{
  "n_layer": 26,
  "d_model": 256,
  "n_head": 3,
  "n_kv_head": 3,
  "head_dim": 128,
  "d_mlp": 1024,
  "vocab_size": 1024,
  "activation": "gelu",
  "norm": "layernorm",
  "norm_place": "pre",
  "norm_eps": 1e-06,
  "positions": "rope",
  "rope_base": 4220.0,
  "rope_fraction": 0.25,
  "qk_norm": false,
  "attn_scale": 0.0884,
  "bias": "all",
  "tie_embeddings": false,
  "parallel_block": true,
  "init": "normal",
  "init_std_qkv": 0.0352,
  "init_std_o": 0.00399,
  "init_std_up": 0.0352,
  "init_std_down": 0.00244,
  "optimizer": "adam_atan2",
  "lr": 0.00134,
  "beta1": 0.9,
  "beta2": 0.95,
  "weight_decay": 0.097,
  "lr_head": 0.00887,
  "grad_clip": 1.0,
  "warmup_steps": 236,
  "schedule": "wsd",
  "decay_fraction": 0.684,
  "decay_shape": "linear",
  "final_lr_fraction": 0.02,
  "batch_tokens": 131072,
  "seq_len": 512,
  "doc_mask": false,
  "train_tokens": 925300000,
  "steps": 7060,
  "dataset": "wikipedia_en"
}
Each number is 128 + 32 x the weight over the matrix's rms, rounded and kept within 0 to 255. Layers, rows and columns count from 0. Numbers have three digits each.

# v: layer 8 attention value, 384x256, rms 0.0486, rows 326-352, columns 0-255
# o: layer 8 attention output (transposed), 384x256, rms 0.0488, rows 326-352, columns 0-255
v326:153161152113072166100115131121104120126153103127108178162158114109126195136104170107101131112083092112121160175109121108132097100139146107126105107132124111139106186141134122100176166094110188040110134111130087124109130169193130137120179130096074170111068161190133167129133139140113215140156107182152101148144146090122134091147158122099094102166205155154075115124146156169151106118121172081167096124144094141153113142120134118153151084129050008079134187176144103146154080150099137107162138120160105147122100119150132112164131078166091120059139169126141146120112131156119134158123138109142118139165078139099161142115139122134180093123131156171100181106184171093112124135127152113094099124129149106122071096117180146093086148109094125159146143142171159136118093115149170
o326:072144124166159125166138089159108125129152116122138123119148086150177106075148105146079143093141180172134121112105160082108051180092150155107134081114118095189132090131141175141105079120190100152162104145137127157123134169165151100159099146129070116156119105168034105129107117099075063111136093106145111127143132155142115069144139130131146170151103152139133123114154114156168113126131169105117151176120101163131138176115093094116109117123118160135111169107134130102161187180211147135082122084127169124122161130119144126086116138046091133122116090160155044151100156160129130152204143138124151104145171123121120167132124192128100109114095169058130109115120139145156156103157155131141164099172086152160175125125051140188143124121111134129079144144118138116099168052155110
v327:156145113154186149172090103124084046076120136133164090184082133101100155141140146127149152196169102130113150168104164131089067127139097125167139061090163083137090084150136138132238101124116135126099063104184144124213173129185140127154193141087144111148110118108140112118100095161101130134112110123158114149108157153071144118140142106098181098158100067144130201108135151107143170038073097136123112136136204127143081139111139147125099162055075086138180070113143191124128046135139023122137117160124120151107177064179108161136161192207124125094135163134113164154117142173160144127154145170167089171144091129128119208159166136115134090144065137108094151118142096131079135142153125141095112123179096125077152164059126148095149089111154129172091139103109085122032085110111120
o327:098108161117071135121118135125140200181119120155106197100115179121098139061130154134090079130080130160080155087126129158170118080098154186089094169192159117123159088127093142072029143126103102139150106161161107187112162140110076103070184158153147094147161138122157171147132140179142130146076138123133130121109126101178121083104084188151149172176121078103073114178151127136131123175138182105132104127121063125123137126127083146139139155163130211089081127129122083144167143112107194089134119058101106086095145161085109089121151105097059178155150145113088142162127155126139090178104118152051135190144100172081182129184102139125100162089176110172106070147121086163151132107082159120056149137112156119097117119140051169176131114172171137102167079129099167127216151160131089
v328:124108107182174098161110123127123138149099121106077104077092055120114141194121168125139170056107132114140072094108066108204142091085177124144103136087132125116122135157096132092148174137122127136155151123185091160130084146094135113048120112115104160074110122137144083089125157104128142128110108100088122084118143183155171170157201133140177075086206145167131173123152124143157063101136199146159154145148121095162084112138183181132105116173063126119161109161091107145125104128140106056080138122117143125177121138175157139186116157160203194100095134126140091102139118114146158178118182115108136108128140138186142077157104141091102125126131130135142084179081147111144121142071155140111092109158093158103135075093148113144149167110076151094078138100179172130193149126161097
o328:098118200170178129085174127121127136120148103126159129203148097156151065127094138175129121163169128157093111146187146179045078118122147155142123119158127096058163165105133127155064141120109142139143173125094190122112163084097078095155149114053131071207129189147106159167119096128167123113120129134124132168187145117139076106176096086159157169152084137082093123116156104147121128176133080153121133135122195152110147126082117090121087122141087125143172152092141150066115109126139101207122087159132092118154148114080067113087131101128123059128097073129094159173108134109112098090131174120194137106098130133120131142105158111128154102154135172115147158067146111118097132156188191109116080195152103130161120172105121093060089165065148142142079177196143157171074107140109114
v329:139151100056125100132107095110130189149087136135119152167092116092148120060142101114140126137134138140196119143120179079088134154159102125159103131109179102132110136196145129138076146097184143182163089131155132111108092105116148151034193150103141127077131090205166069101097181125149111129117100097092077116131137118111126081118169155098146131136167125054097157111133122100190181118179065099159061177120135093175148145113077066148127122157170136157154045108096191092197145104190138118113083182090170123149110169141142152158140176144146149081142145126128083159139144139110130085118159166153148171080188130126124191079046114137141126065159082150107103124077163095168156130147148106083093108174105092091151138139071090096140175121152084148093117107161128164145083131169096
o329:150148178145115185106148081110145134170121139112137129190125158085141079144088177147165137153119112170118137135113066207142172178152127145123126192142095075090189103057067102133074119132069087168078197115054128151085193136140126147160106197159095151147146107137118139111138110135126097118076139152114104118120109158133150151145071103139127089119063145103106123166127096132183103163110162152103116111102132131136069117195094122134181165112061105124126156154196101103087179152142165138179107067185082125074159094137077115153145141083145164142140120180168140122077136140220097116081172163075100143124155124156125092152120158116146169188131132132061106108129126080078144130121107103177077120133171085156082144123171110096096083093124151190129092185150141089218068080102138
v330:153087152131151145188136145195132032112131137092116114128119181138106066197093128115095085138133104151100113061143176176123185024178129101144152111122147144091176085133162136047153119200111188132133161090118053055188146175130108154049119095183134128066127057050153164112092122162141106150130149127176144132128153204123112125158160096060106132140103162139138084171047135146151076147062135135102093117122101168143113094132142160181081081173172162135085110182058135126165119192118168085146111106158115129111060070128148056124143152150041230112107149105149096201199116075159130120098165106171124160224130141068172113098178136131163118105105147133149119077086117157048162153109059099125141104155164116131075139165177080136195179157145124098166108087145071103178139113108161
o330:169123088139087153048164121103180093125058074101136077106124097218162176130066160140111153128144106083156128128022111075108143180068116093154126136063097149208165138125111131112142210122156108109086151102129235134065087078154180000176053102060094138136107119204167152160138129140123169174103104065149088166136102102161202138152060123136132171141150162069147079094195190130081172080167109093122099165186167173123176128126083137124121147116138194112120138097096136154136099150174132153098071177036219169074156160108185160103102102140198131097182121196120253069072109213130080149175151120121171146091124127143182146099130094072170152101156095047120176156123145170105058080117178131133161125123130158177106146126027130087121126158143123050082153087107173125116130125096121
v331:134176151081105109170180125150171063068155123100145128083145150119193148148082161181094116091117121052151124099154149140137130167139138107185109122122121136105166164139149091115136132127122132120170120117126148051134074144078137110146132135117129082122197188106135179158110186111129134147115126131109087144121132075172116124109092146091145092113101129050135101125136082110208133143128172085124131083095164143164142127110135183082096184110164100078148133175095155104162149130123136150123130118109139125070148154178124158159176196141109214137134087146096080122116093132138154067102159124118098125135092122159122168126136106101147084077119087139109109176135104155169168149089102134130095213146152115142106167134158105131093117152169108164115171147079148117143092148065161
o331:122118179134115092132127131137100168170127130121080097178132143192063083138140149131209145097137119148131139140062136101125187163171056114149122179139139086135132104043092158102127126097155136155137081059063110107123122096177111086139145126124104137138094141169130099132189138151132111115088140106150130172091112165129130126158192139155141117142161137185093177115120131131118177105094126176171133147176129098092063150173139087171155145187125146118150063114144109131147099144147101072109114113128093106152076094087143112113118089098193108171078072067143152167142107147146154197158112111175162122128109112147161065117136099096101118141143118127141088123108137115099138072147123155145162154161139112127161077155157122044119132170094135071137088140174125139139140100133141
v332:081168204114143072113083132117053124114095106119115163195103082122138176156169132150125160111148148129176122086114085101159093162143082072136175113182019113154144146135143110091134142173180159152105066149135204159160087170149087133134099123140186126144167141178116159083130018150141170119176134097084153062128108166087131091140095116117118141131164157158081128107113114078107130105104130099183106130136166125141107192146135144151124185125170118131120107122116128115203133081159126124139123162101100121140115111117082160081116069090080183110136177107133176153098175086075113108146092033142198132130150082110104125119150106138191098111085095119146144153141087087143133120100104089132169132142167158120120191133140177140096116141190077072173155146149145084123174187137099
o332:132099109163101189130122121159128167148144120134118122082150193126153104131163208156100144138136204140120110188173144152162101095122106198062094151036128146094123146141173182143093092122109135099159158181091103160101107117126134077089102141141159164123186099113110145076175160141124064118151100205204146137132121125117124170036157139150114138142131067131139121135149158148161102136094155090089195126123098121105165112185135161122139106129079213148160102079116126168094124135087124141093128106096146115126133096062150166157187186195152129051144133140097080135122060155148214142139128131149073080199151127095212050144054121100109134096133142128086148070136162091135131140179173077097166097092111091089095143157084080111082125135099185174102076119091091166079123100157109
v333:097099159066099161111079097092193198195098138119059132134164112130183100120131132109108163125096069116133095132116140126071078223180099174103085173135091166129160070167150116123037116090102114133104194135151119122097137108146070109119157087136101181104177116159173113198144138107140184049131112165133127147133082153136129146108105126134153141136154099095159155161076135061196110171203169109150185151140097077125098091105062134190188101164150200144102134132158137139145141149074183122132105168153141171110068136156103158144084131043079076165116085175193082101076162069108159111149124154118117103107132102128126157143109083035147074123140101131147101092129155134118095128130117115137207135129090199136132142118108121144193126128120125174166144065150133139097134139187105
o333:118135105066129094073177105178069070123201166050163129114113105090149101153069090141165125159187145169116137171130147115214104108119131145150174094158174094141118159143083044150173164128149101116083125104133181129131143161149148112146131129100152109117119101132071151078147110074077111144104138157110077138123200142122094164143133169121148072133112209196154095082139078154100105053112070091128124138115129119141155131066127127105128111091130093170126102136108151117076147168152076172137155093120124113127122164085075113111193172121135169140031174144122136130110127172142072153102116108112133173182150113176127107124108125154082152136089132193205211140105115169086145166159131166195076120111190103098093092140159161069105144122142148227088125191142119062164093136108119
v334:139173164172133087116098091123147084159152171143086141114181119120139079187143131178077097191142083170118088111079133161118105119185098064069118138117149176117083114144104147081084142110017201078127188085154073173143127108090161133090078092152150086092136115163127134114163102079150149138136182152141122158135185103096135120182136191137104118157122160101139131098146116097141130144125117085115096105112117104137158125119092097120120202131164128090093128165102148152139147153111184069135157079129148100083111087168129150111097131145126141131134165112111153115126157112144144130112164073147120108183122148097151152108155128089107124160139139145110174107100143139117142163142142131094145112103131158106147107133153125140134194127131188115116121120163088151118108039094157
o334:055155114125151165135133103174135105092112073132129104166142135127144192142075147127080135084138119113145175116158210096083144157128156107150139116115081095163176126154090090175178112111136117169113144090077190094090118101117155130125126135074131160098110098145124135132108130137107126116119123088128143117132105174176141130144078115077080090103109116110132024068154181182141132101157163085131124151146159117160085136096148116123127080118157159150094117108137115174123167116129097150096098150121140224176123127024197103104176161110085145064141161158123147110122164167124086167172076111097122138135073145097139108147104148097173136148134140101126132151172082193165120136150146148175175174150120076134205114174137110050127068123127130086152141117126087134093138207104116
v335:122158113105112138137152142135087161145101126126105121108106096135105164156098092120120156102136116161086100140086111140144177148153068188103149132117115134107141181108140158147101193134155125138084036140088133125122188130134103146166131175147131063147124000092114107098104133146152168128137093124156105090132156109109122155113175135081134112067135119106149126091088123121146165162073165124138143105124081057162143041171128173070060188133118090119134133165128114127119074180144121121096145128093125123150122085129147133142133203105200151105164121127112115110165113157162135113191107087113140166149140174085160099141132164158190128132100102127154087108153121145143125162142140075182125132122211117121126172166130141119108132137157096118097116136122130191097168066165121
o335:138113104146077067103118110103104150100148156143140137149143121175178177144118161138170123139065091120126152111109082114089107066129218100117160102096142132161103128129126131117076084091118162115162139130085108158141119171201118155131101095123143161120110221136167197094177165144109098143096099136109168125133094152090075175101160112168120172154175165126094078139123100127167100163155125175104113119050171174154164146139130136196191109173116088107150087093141103177114170124170146122133121161127139128080128155073167157096153100127119127121159091187192194163135147144053154109103108107122117089131122114099105142161138170121089131101109112115107197187157082112078123126090094176137117090087124107107101134140136089147113109138104125093156132064163101120148129120160111
v336:141094130126126052098138109134177112127145136167134163068102127114155116177111088186125103107126168071107185147104125181152077108078088118114162071114103131104094132120064145103093134123138110112090055123163101087166181073104185134166198079124134093154095178125082137149183126131077144092147128150129111113128122113143169151090147146160102143111066099103137096200126102116073189123138103108093103138127181174130168109217136195063116139123153102140114099061201148119203111099118201101101137172133079095149113084145090110096115097078151133137099126131163127113124130144116121164107148115100199178200083140126122143095127151173148091129154159136159072149193107134079139122140131150107100108147140092106214145125114079097114099141127114189144160155082085061128099138109106
o336:156077143143154157192148218145062159119104152066129136132148121125074184091164107128124117104095118137127027087126078124111146104148128070138059118108188080155134171153205146163133142151125181120169086150090111127161083117172097174126094170138182149133062138113198123166107134159213124069136117109152136156123119146169132090184154154111123165117133081191154135114149154103137118206129165110089121170127062148133035143098135130104124125142153083135103129102136098172127107078152117147127153069161140123145092111158170125181160124097122145088171127146074188173170062133134087156107129129172122101080133098117134101179077120132048087113194139139121106139092114156139073131092099124148120036053161139127115105085133132140136090137105138139135134098102124152187164137104134
v337:165063172035143092078083138114119081149153116058145153106111130147147133102120126074141123117102120104145165143140151135136152189158198085161127153119165138169131152110127146104198144137130102160098103131147169115166036185183114149150218106084161102130119111167188082158117148147110227117116120145096082151131153060068115108166224115150034125139085136180089071137109130117179135171050141173081128101133148161163097126101142113126107164097068141126125124096112084105127109135110096191108086159175128107122135177130128138093145117119135163147127078134154096149130108167127145143097183096084135134100133187112155113038157169088083164150117122115088140120031135126107146131155140114095137166157069079083127158109140114159124151061128150170140098113113151139118153139111169
o337:158087122131172178134123101163132231076125132172160104155112115134161167107135102175173147133138132126068137087105116144139096146092072123097154099067114107129111070092139134134080118095129123121197105112102104108124202149146130073137128201095074132140154145146075183182102130153143092132164143038113152121081153202146087164127072167148098132100168171172083115136158083150149099141144142129178147117108142131112130180129055136142117087135175118102128118184126137098167138096163171095149184070143140172115110119180084112196128100124129127162121120130144136143138139172174130117121157198193140151156111104127112138145107069162127115133113116104146109083194125131081145086081123100103123135120144160105093107119105153060142099123100050098147160153114128094117091089172158
v338:147077118128136127103133073117129122145121117120146135133128171142150111165141146106139135135124161113070139158125062111145165166125136131149121128103149117116154127127141082174180157146071170123114153161115120072099145108126122146100139155089154137175134159175153171123078100149108109122062086102137083089117091181091161151160081115175168151140125139204056160134098139099109090162121081187089148117110161158127127120146169153048129189153136101161161173116078117147118131136109179169141132082193067069130152083108118120129105154087110088061107109125152180135093058173135118078131150177137087037177102096125127110126119134139088119207129125156135123139191142097120099147149196150096104162058114148123058120122121115162178156143145120124204130095153136049144154130130163
o338:179113159137167129141138161067129165135118152121157127118159104192100146159094085130128150072103088105109103163087165126109089102117115147155129094146126099131099130134145193121117138142147122148110085099136183158162091144124163166163122168138142118154159126067106143150121102118117174131167140158129185117134107153145096138076154117104117173151125084108108090174156126114060143136097121070110144175177066090126086185133170178105134101144145127106149132116118206086149141087091077163086126123066120148084103176136083177086091080158092114141083156147163130130088129105107124144128161140127160171108163121105124139065110100120127108108088124189150115114139109110142146132126135113109092130192162128153141115061121118148091077169139122132139169129109168191114127149139098
v339:112134124114151147115141170152077076141106091160153081177096090139118123169140149112122111113150100135071148206103091102129119192095105114054164188156154134166144120162138135130156141125127207132080195187107154087132085134083141135156118145130090139122190125088134178133101169062152124134171101161129140154128102141110094106113139129018149131076086174173119128101112114094077074123171131134133192116101108173129141093179133162153133152127180140168086218145076098123139132171113110083104108107101072105103095105177139190143087115165151162132138105121096089118150124158069125148076112082146099113143090064089166119137123152149155202146146120156112098129133117084159121093066183128137175094104133122094081152127123137135165239120159114103177153129130122093134118123228158
o339:093103097105062122117079106139111146125124190177082127122144056136180130102117104190151134117190152103120154130074117135081076102114180149100172099028135120098118137152051175124119107129171062071107088104111106218131104177134132206183069102132178149079102125147147124101143125172147133166169096175151137097130123107153162141135128124151091159144154116100135189110133144159136113193104125174164098086169084133125174109143218156086106119137139113125124115144131181169140148129136080132123118168128125128100114135091064111129170110108123075073109144177212136232120115143102067123132137061084132114127105165106131103071078083211156139068030162093122205090113133110087160140215143091131112150132149145160162167124142127131107096169102067136140114105152130143131138141102183
v340:113153089103142108140138132096188140141159089077092155146126216135116145133135165156115063103134073072134140167136163144111166129097110164128126121159173133133157071090151130128165156100136144114153152118143057153145099091178143128142153149072145113125129160067114121171118121124165100157113157121118172077124140121156146198118122135110186142121155115082127100132130110175147060092122169157196194126140111076172161104093145136102154132154145120119199148184152122120195089103160177193169103102109129098121158179098132167131113152102134105095117142137075114124143098118111088158078127253112130127114164182122142112130165135114110141101066183147167117115115116149067108101106060129149156085095082114125189131132125152127099093108076150136157126084115129133183121151117162
o340:159113189113122083114137133097141109192167140151142128139190097163127138133101101114135133113123090138151098131085091114195098127135086090182169175110121199147116161128138113133118075096114113105115095122136140080087165087095089150105105114104159103115133068210165101175143111106122173157109117103120101173163134117141099136142095109168128088145089155171118150153140170077125107192050094128107105147081136163079122161098080098117153142109142104172093171092134126168101192130109169136126102143135149134102139090132186052113119121163117078195109141099186098169144134106154131136182147042178143103117148098172066155134100061121158131123126122113160154123116092128158131165147095143080119135149165134101146085094124128127180110177152156094074139154178168138089117141151118
v341:154140092159146094138103065091104168058111233105133056125123089150134093028124124142133137176117086133162074121130175171085118095074187138166145205101048143147102129098116123143126147096031128092163163149112134125143080144135062135134113166075089124180104107113150143158118125144140110178103185181126180123089119101139104092153140154107108118095196190078155155116106112117053118145180082165148045151102124066123099175148154111126154207174128121113142074089138138131064193128140112107155172120145137114113044134125124139089157125190100147113104096134171161177146148122111098148072141093100088135185150170163189142172136116176163160136141120089113102126161193127170150175048133081138124099173126132087135129155154121118092121062075115097082103118153154153140164154164168
o341:109161106139138204118112169186152098043101093098119130175140099099106098139143146194139143067127176122156174148141144160122108096114078160158082123117122117080131110119077113131147113147160138108135144088096134102161207173079215242123110077129116110140152172121135123112185076071073084133118186143140057118091162099121160159130054107132106158065130117049118138144077119096171093070113182151177141099154189150175176132115156131160096088152097196125085178132200073136167103101182089130129074111149168133183221103158075098123146166110148058123177147136167122074128120115130137191190132144135108125082129099132104158124205056133124168163138132104146111110098103035118088058161107077085163153113077065113140124179136146103100185191168131133159145178136114084097146167124068
v342:069148099060171129126127079103105161201121083111136097163112137150109140128090142150106137150104070100119079114132116168153087122146086165144155071118133152149106141089136136139177166124165066148121135127068132155114126137087111129104160158145080168128105125107119166139182095096084105120134098096042121174143091136144169170114123139118086068118224187096151130164159127179189174129139182106084091174145116171150098127185162060122148092074159089167143159168124145132180127153124212119120172138135153126153099127096158120191107076133106116143065188133140128175160159132131113145096100110124139065099154168100107111152106149102092181126179139121168150175109127117129085136053159127134160103082178138150128098111151106120119124083146072119076135144152138091065106114100117
o342:144148160152091133108172144165169119126184125097101178110129129176185082105184108131109133124140145124129116068054130073100135087145131167135113146174157122154116153149153151127094105111102126092145138130128133115118120139085140134125034146097144140122092162162196099096136067175123072136100094090212114131102121139147126140152135071159149119121139113098190127129106147131103099191107140137169143121153155194118139141129111132123106101094176131122178105090151123163148121094178154155110165158191113103107119041137113168073071224133151104103126119150133094101129190143161124167077115141113104138096114126164081146085103129210137165133087166092081131079165170127122157130103109165069115097172089158185156158085115091128181123124097183187117099095102085146174093168132128
v343:114129129183169153144071122139153155135122097104100137158104130095155117145130104173113163103113083085155134147132171124071103088147152109100127111095091133118104087115114137165157110114112097110152093143176153114072108129089117125098141159095095197124126157177138119132131123125122119116143156086163158126095103086182139136164142143143140128126148173110148131170167130196127147083150100143180154095138137036136164131142104166131140151124085116145122110111093180120123108169128159130132168106076153096143162128115145149162050162063091078100154130130119158147133161117085121193082131185182131110087203154079116151153107115088089094166092148104107133148174163150168128122153149128071079105132138100111098115130130106157139116122128141136055130068132102156164093098087173
o343:107177169154149125195171108092133140118126139125103131124143081133110112110171139167173138118129135100111144119142126131134133172122141100113071174153128103178129164186138082117108072132126158109119173118158167101160182128098150196103122159155098104152128102153094111122140124064091197165075135123105116133118100152167176125108130134128127091149155168148116134070167117069160091156117125146119102088123124203116065123158112153084112142096145151134115179074115077126136117096115178124110129138134105126096133105139129153096189133131117138119137144090143114186088165132157063099161113114074093152110099139147097124142136152144106128128137150160088149088126107071133160118098138111101183194149196103102115136119074105119175113105101173190155123134096135121145088139135116
v344:145136121136113160146130212135131199083108145072116141121110132099074100105157116143140152096228126108176086175091148131062129088124138136096109120152125091142102165122104096162106108160193067112104140140117125076142126136100120135133170086150090217174102132104134058138090162167179089145131121161143100090093123143148030155119150105138148212109065155189129124143097150161093149135153083119158134138096050124125074059112191103152138137105089210125129055057099063127137124085138162112084091127096072113116109079140186162187102089172130157160065105136098060171144170129073085101110191210122148086187147096108108108120088108177153210127118112116141063068157178131109098142133153120135148131149158099092109155174138156096161158182121115171140114125132109205086163155195100
o344:163103014105106088130144097121101138125145140083178153115093093100164167108102087080165075102081118183040146082160116159116164117134148191140118157088146082161141148156127162096140139151121134079150108120147099188142117153197177217169129076101141130141144167227161145225145038099107169196144136210134131088151202107113210108141122120148092138067149104117104182132161106087131133117117106134143100177162130129124190140177113143087151159138108099169112205145180128079149145160128129114086078086121112122070144169127096131176147182070130110036159154108212159131117129105150134091118210075115121129119133147111132124115134068157137114121087188062103130124083137055128141116052141128129036105070133110133046187082147128168141140097107124115157151126070121045128174103101134
v345:117108116175134124091129154181112094192162156144081096130142138137124102183094131089158103072081087155131146156142117118114144141089097135091162164130118094097146134172135096175106137206056113080133158119068128117078116099165141117132122102097151107065065106126121125162154205125148085124151128174124150121158152119127123071133173154141135098102099072127124135067127129096174162117109106122147118118118173238119159136110111092059142100087139136157091114119126143105151109102122090109103202128125211143134147139139147111176138111149131091007146143104111142124063161130165109150168115167106116139089163107141123184201083151100128072174145129174108165115196158106146126088123117153170136113108112113095147099158104138142113104106109126077132141205142130108097191096141150
o345:024084139129111116190124102097125121127155149193144136121120145022151163093191136096136092158090168102139115104163107119081125133152151111121137175122164180148074154098110165078130139153140148205067156144150092123129112140122099202146173169159131154151097127080091126119105157123151085131120138065108141144087132153112103119115125140127121125153125098097138135112097172120134107099181133160071120141086151069124116137139163074109062172105125160149141143150139099125108186153146154139139076153115096111142122157126072165127099147099106114170165137172125071116162114087128121111134087110201159157156105148150136080037100150179149188091096150108129129160110141161079176139185143043096147077114148158187106113150150118121076115104140131180126180116149114124149098098127132
v346:113142150204158197096149163129172114153131123129108153137142160124110121128116181176140069114102130129094119141131100109126115161149165094098105159130136124144139109125122125128119119123068193148145201143123156113100119133181131111100112110071134153079125143057136118122177111131103138193138146161103143088119115182117155166181098219071200104146110156162240161119136156141205114119086154138149168126133083154118158082117129074166130140098175134137159129094057140109119110141128139124073118082149112101070122109156126134153104176151074176160083059149086096103107091124151116175180078147138094045181111058137121195163187136184156095234108146103107133122092097050118087167098140144173094137115094143107084148137119180112143099162157138074085088123125101127056176111133111
o346:077115155076081163165083144144116179133143160190090143115093120138187095130110107094109155123128068172165153137168199159141175142134087146141147090166085092058178209112133123107161116137114129090096052051179165130105125071097127168138148093131143111132143156194100105113100106105119142118115142110118178147116135099133107135129183098130090169158168094106077158152159119138112111089134115094142146133119102157135141160111156173145138169113149136143095099138131121140070186095107081082094054154108114140147113140048156131103139094137146145131145141045144114139171145104074141131102156051152171167127138160128105078067064102103144144104155115188162156108141125189121167064163077170127147141117156142185152133133158163113074135099156123127135116122095116101131070153158155
v347:108126114108137168124044102113083151140116149121131165155094073170146143130136110107146136146113160141129137158148146117132128110154155151153127152155099142110145108099154129131091081148113111100159118149140157113103181139135113128049118164117132180061156070143139103075135112207082103103125131083117146134165106112150103126127111155117114125183116095082142138148158162108144205123112141064163136105121035166155097083129124111138144128128142073122116099103165121113145104156155152046154052101124103152130154102098110097150152123109085156170132098105144112075126156164129134106127139100126142119174154115155164124147087105199140143150102123110133153131148121154163135071106199073154132159140167152154098149159150113095128148167136065094101147135159132127129143135148147
o347:111124102114148155131144092155137163138174138131091144118067167100133110123144165178111122144145074182133117120133137134119109175140093163069153101176070098128130149135139133142117107097152176136098116103095105164125116141136109070157134082120122147092123108115087153126132156085077141139087104192123165141101133119103133127106182107101152107105126135098128066100127117124147097108162110163142182097150114137110161041156114143177123071162135166121111134121144109141137087139150114220150134100155194104125136145159074189087124124158168128094162120174165162154133101132128170146150118162112153166153180158133128129142154157075137178106177114134105166137147159078144120133137111143127113080130092100186102134120171153157107129062136138143101111149066138047141135125112151
v348:145100156170147181185119053060178145067101189111084120126119123117090100210138113135127181119160173166138137087139085140078169145124112117144133108110144129141180129071117087159119094144135086113156083079165139172157117106186165134107079084110155135118177100143132100078114132105164087099146119166152195129113089147080147164111191138105174125169192163132110108171153116130150114237106061146172105134093080128119133159134125191226184118157124055105176131145193125121105112153112140090131128112153131105172137110125125092125118044053105175198106144091172049170147125161116120133123069126159160189106085131124168173108109135099171074129082137097111145085089089104091155133106116138149101129096107115107161126112165109173094100036088125114179147080124132105164165149123113
o348:214139050132129162093169117150093115140155088190093086121173118191142106162095097133137093119148127132100054139181147123188115101077068107185095126137118125104124147146182132111099115070103105108094195087108199106137151091141071066126139075093097158127106135156084099097164148162125202122127078152109111150126126077140109172148086104104137152149109186154177147099110136129154115109121117159101078148144106168143162137121082133133129071120113159167108144126119104144118107169161175217137095118073126161110163164204145171149144053186075186093152152188119168097133073065104114161136147126134026134170122119162096100165135141119164110187140099130149126119091154159108120113151205090137086140142122154145116065109115100139123168194106175153090122165123151167121120175130096
v349:129162118107158129100144156111150049034132185102126138141133136106078076142149138134172155155179094169123154144089140128036121165170109170108122139128184121132112109101109122093101123149182180101105086123174170146067158136119055100182115185109135080135148115159138140084053111200118130108145111132133133144143083147134160110164089182095167145126175104118144152080153108131087123083125135136056184117171088079132160219151094134094141108148101143103106088163128172099124171148108105056123113082042121088124122141088109137184132134153099095145157145135117117121135126161105106100153031128146096101117130108189124096147139133140109108123152107083142183151178153152100145150121131134121134144101168119144138170101137093150143171135126140175148163093136144096143152158180170
o349:081121134080088110131111078140160179129090144153094140130096121151151158171147112178123117090092202156053170173088154167140104125110199135107143138169045115078139107147097104121143145110113180158079122175140171181175139131178179160102128084182123081092155136129168139112141133115102151084078167145184169120131124169154159107104141115138115089152097195148127138114110109141156119135157107116139051121115086101116080132141149132153120139183154135159144104111072125146128136147114151174091103185154129196129121151160175108072111104106164121119125173134094111129135133067144081126105164097109129123137117119082134127148156093116139214160107093149093155102159097070120106139150130094102076114150063113118116061132127131192157085135174104062119043123105130132088103137129122
v350:128149115168136099083106129102087105061145155174146097104094215144191113083164155129127184161136161128139163069086152124115125138109106069132103186075109074143045202130138175162112119098089182101119125097134152109143118127111124140081164131168080075126179119111047144120130114112092123105113144151124184103122125113105063096114129149143150113100144072110145141114153124185116107130157107161155149157125138147094096133137169154186158179039144155115173077149084109117115146097096078160165141117067129082169146062146127135103175095147154101184092172112115114120112120117087125121116100083163140146160137149137103156156139171144143121101117132138100077088113158089116106150178113140114115160160156124143108164163130101126131140118163185167112132169080122148100081121115229
o350:045136116128212133127108121181176132107075129111086144153146069127092092173084148130155063121105213101175128153166100174110181061132092117107146135164073157100147094169079119114101112099142116142149134148171132117136118058148130174096163113168181139153128085152158146104130104145119109149157114123128174124116111096112148159081135174082112200068150143130112097134096207105163158115106146106151114183138074117160154101161127092068098087112121091187140127112152093121169098183083122093066087109130146184164102145117117113149148158134061214115161112113111149136121147107145138117127139195107116170076142131125176091116126146133161141186163131153112092098160115167144135165086077138118107102135096092087114166136136148142177136142114134107156081130194096063142174136120097
v351:131121156098097170102157150149080155039132100166168132167196107148120106131098135122132058125107105146149116176134123155122161131146137141122113170125164123150147173178146120115155110133079122157155084150139128125135134105131127144110087117188196044201088103053110146163145144186069135098117101108141115135114146056161129123083152078083096168175129117133071073123154115134157074110138086141099139097141101065136097181094135144163135119094164163117140114132181168127057155106156064119120082102138135112096121161112101120173074132245174152154152159131041104100167082145161138088211125181127052173119114122139133083143144181083117082034123122085208115137158198154119128142122139113113120134201107134122159116097098140084123122120108108104132152074171110194093149108156181
o351:161148108166081098141076112147153153095147109141149136162075179130133153108136130115106145111132155114112148078121088128183095139150174101131147085117088151110136087131071048127114217104128102095074087120170124103132155107132106030149156168122077113094097161105170128132095110111127148051109152169113135148156166139115085122144107140192116095097135155099125164173101171119185181169139149182092070134133060144065212149105086074188126137175104083087129103146061139127173139156119095098165116175140098203158105157117102068130185092074176104182082160115176136149139179129128232168112142159168155135138115094112150124102229137102133164159090123139090104124071091121152120118137116160197196047146089127103118119128181106143119144102153084108136080128175142081124154162161114
v352:133147160176103180186089151119183161101138114173171111077171192123185181179162159106146175161133084073197115076134175166184143058117118094123082111096141148116150122154136124127187128168113100153192115099132098109132152127177120125100105131163085105106086099111086092101109060105113180072142156121136103140131154128117059140164079087145151079133138144129140138133091146159205084107122061094168066138130072147167124107092121131101125120104126111111070151183086230165087130103142128103137097119053080155091128063161113117130139097140086177150120107097118160167155145112074171140100145080145165096197109129148148069099096125088087112120096122102115115114111152123040144160128111130068095133128121142151096175120099137130094112121132148139130165115131139193085126127106125
o352:122150104134168119056144121101117162127093106075148107134136079150109084149153112139113149135153112177155089166102130084152140156133134125091121180124071124173142151082094098157104087092137080137073141155160206113136059063066131026137122115015070085139126146189145159148097100086143123148131175142137186123104091116108155108084152109149123140163117164104120091149192105122134159039179133138070085145193130112090142095155078149182104098097136223156122122152142155100154059113122134109076118128091098133171178104127151101139127160110105207114119161132132111095074119208150137130139126185126138190151158090138131118162107205114193064144174165144123112143099082159170099170145173159209153143107112128153194082147091116107164167144082132108124075094152155069105187141101124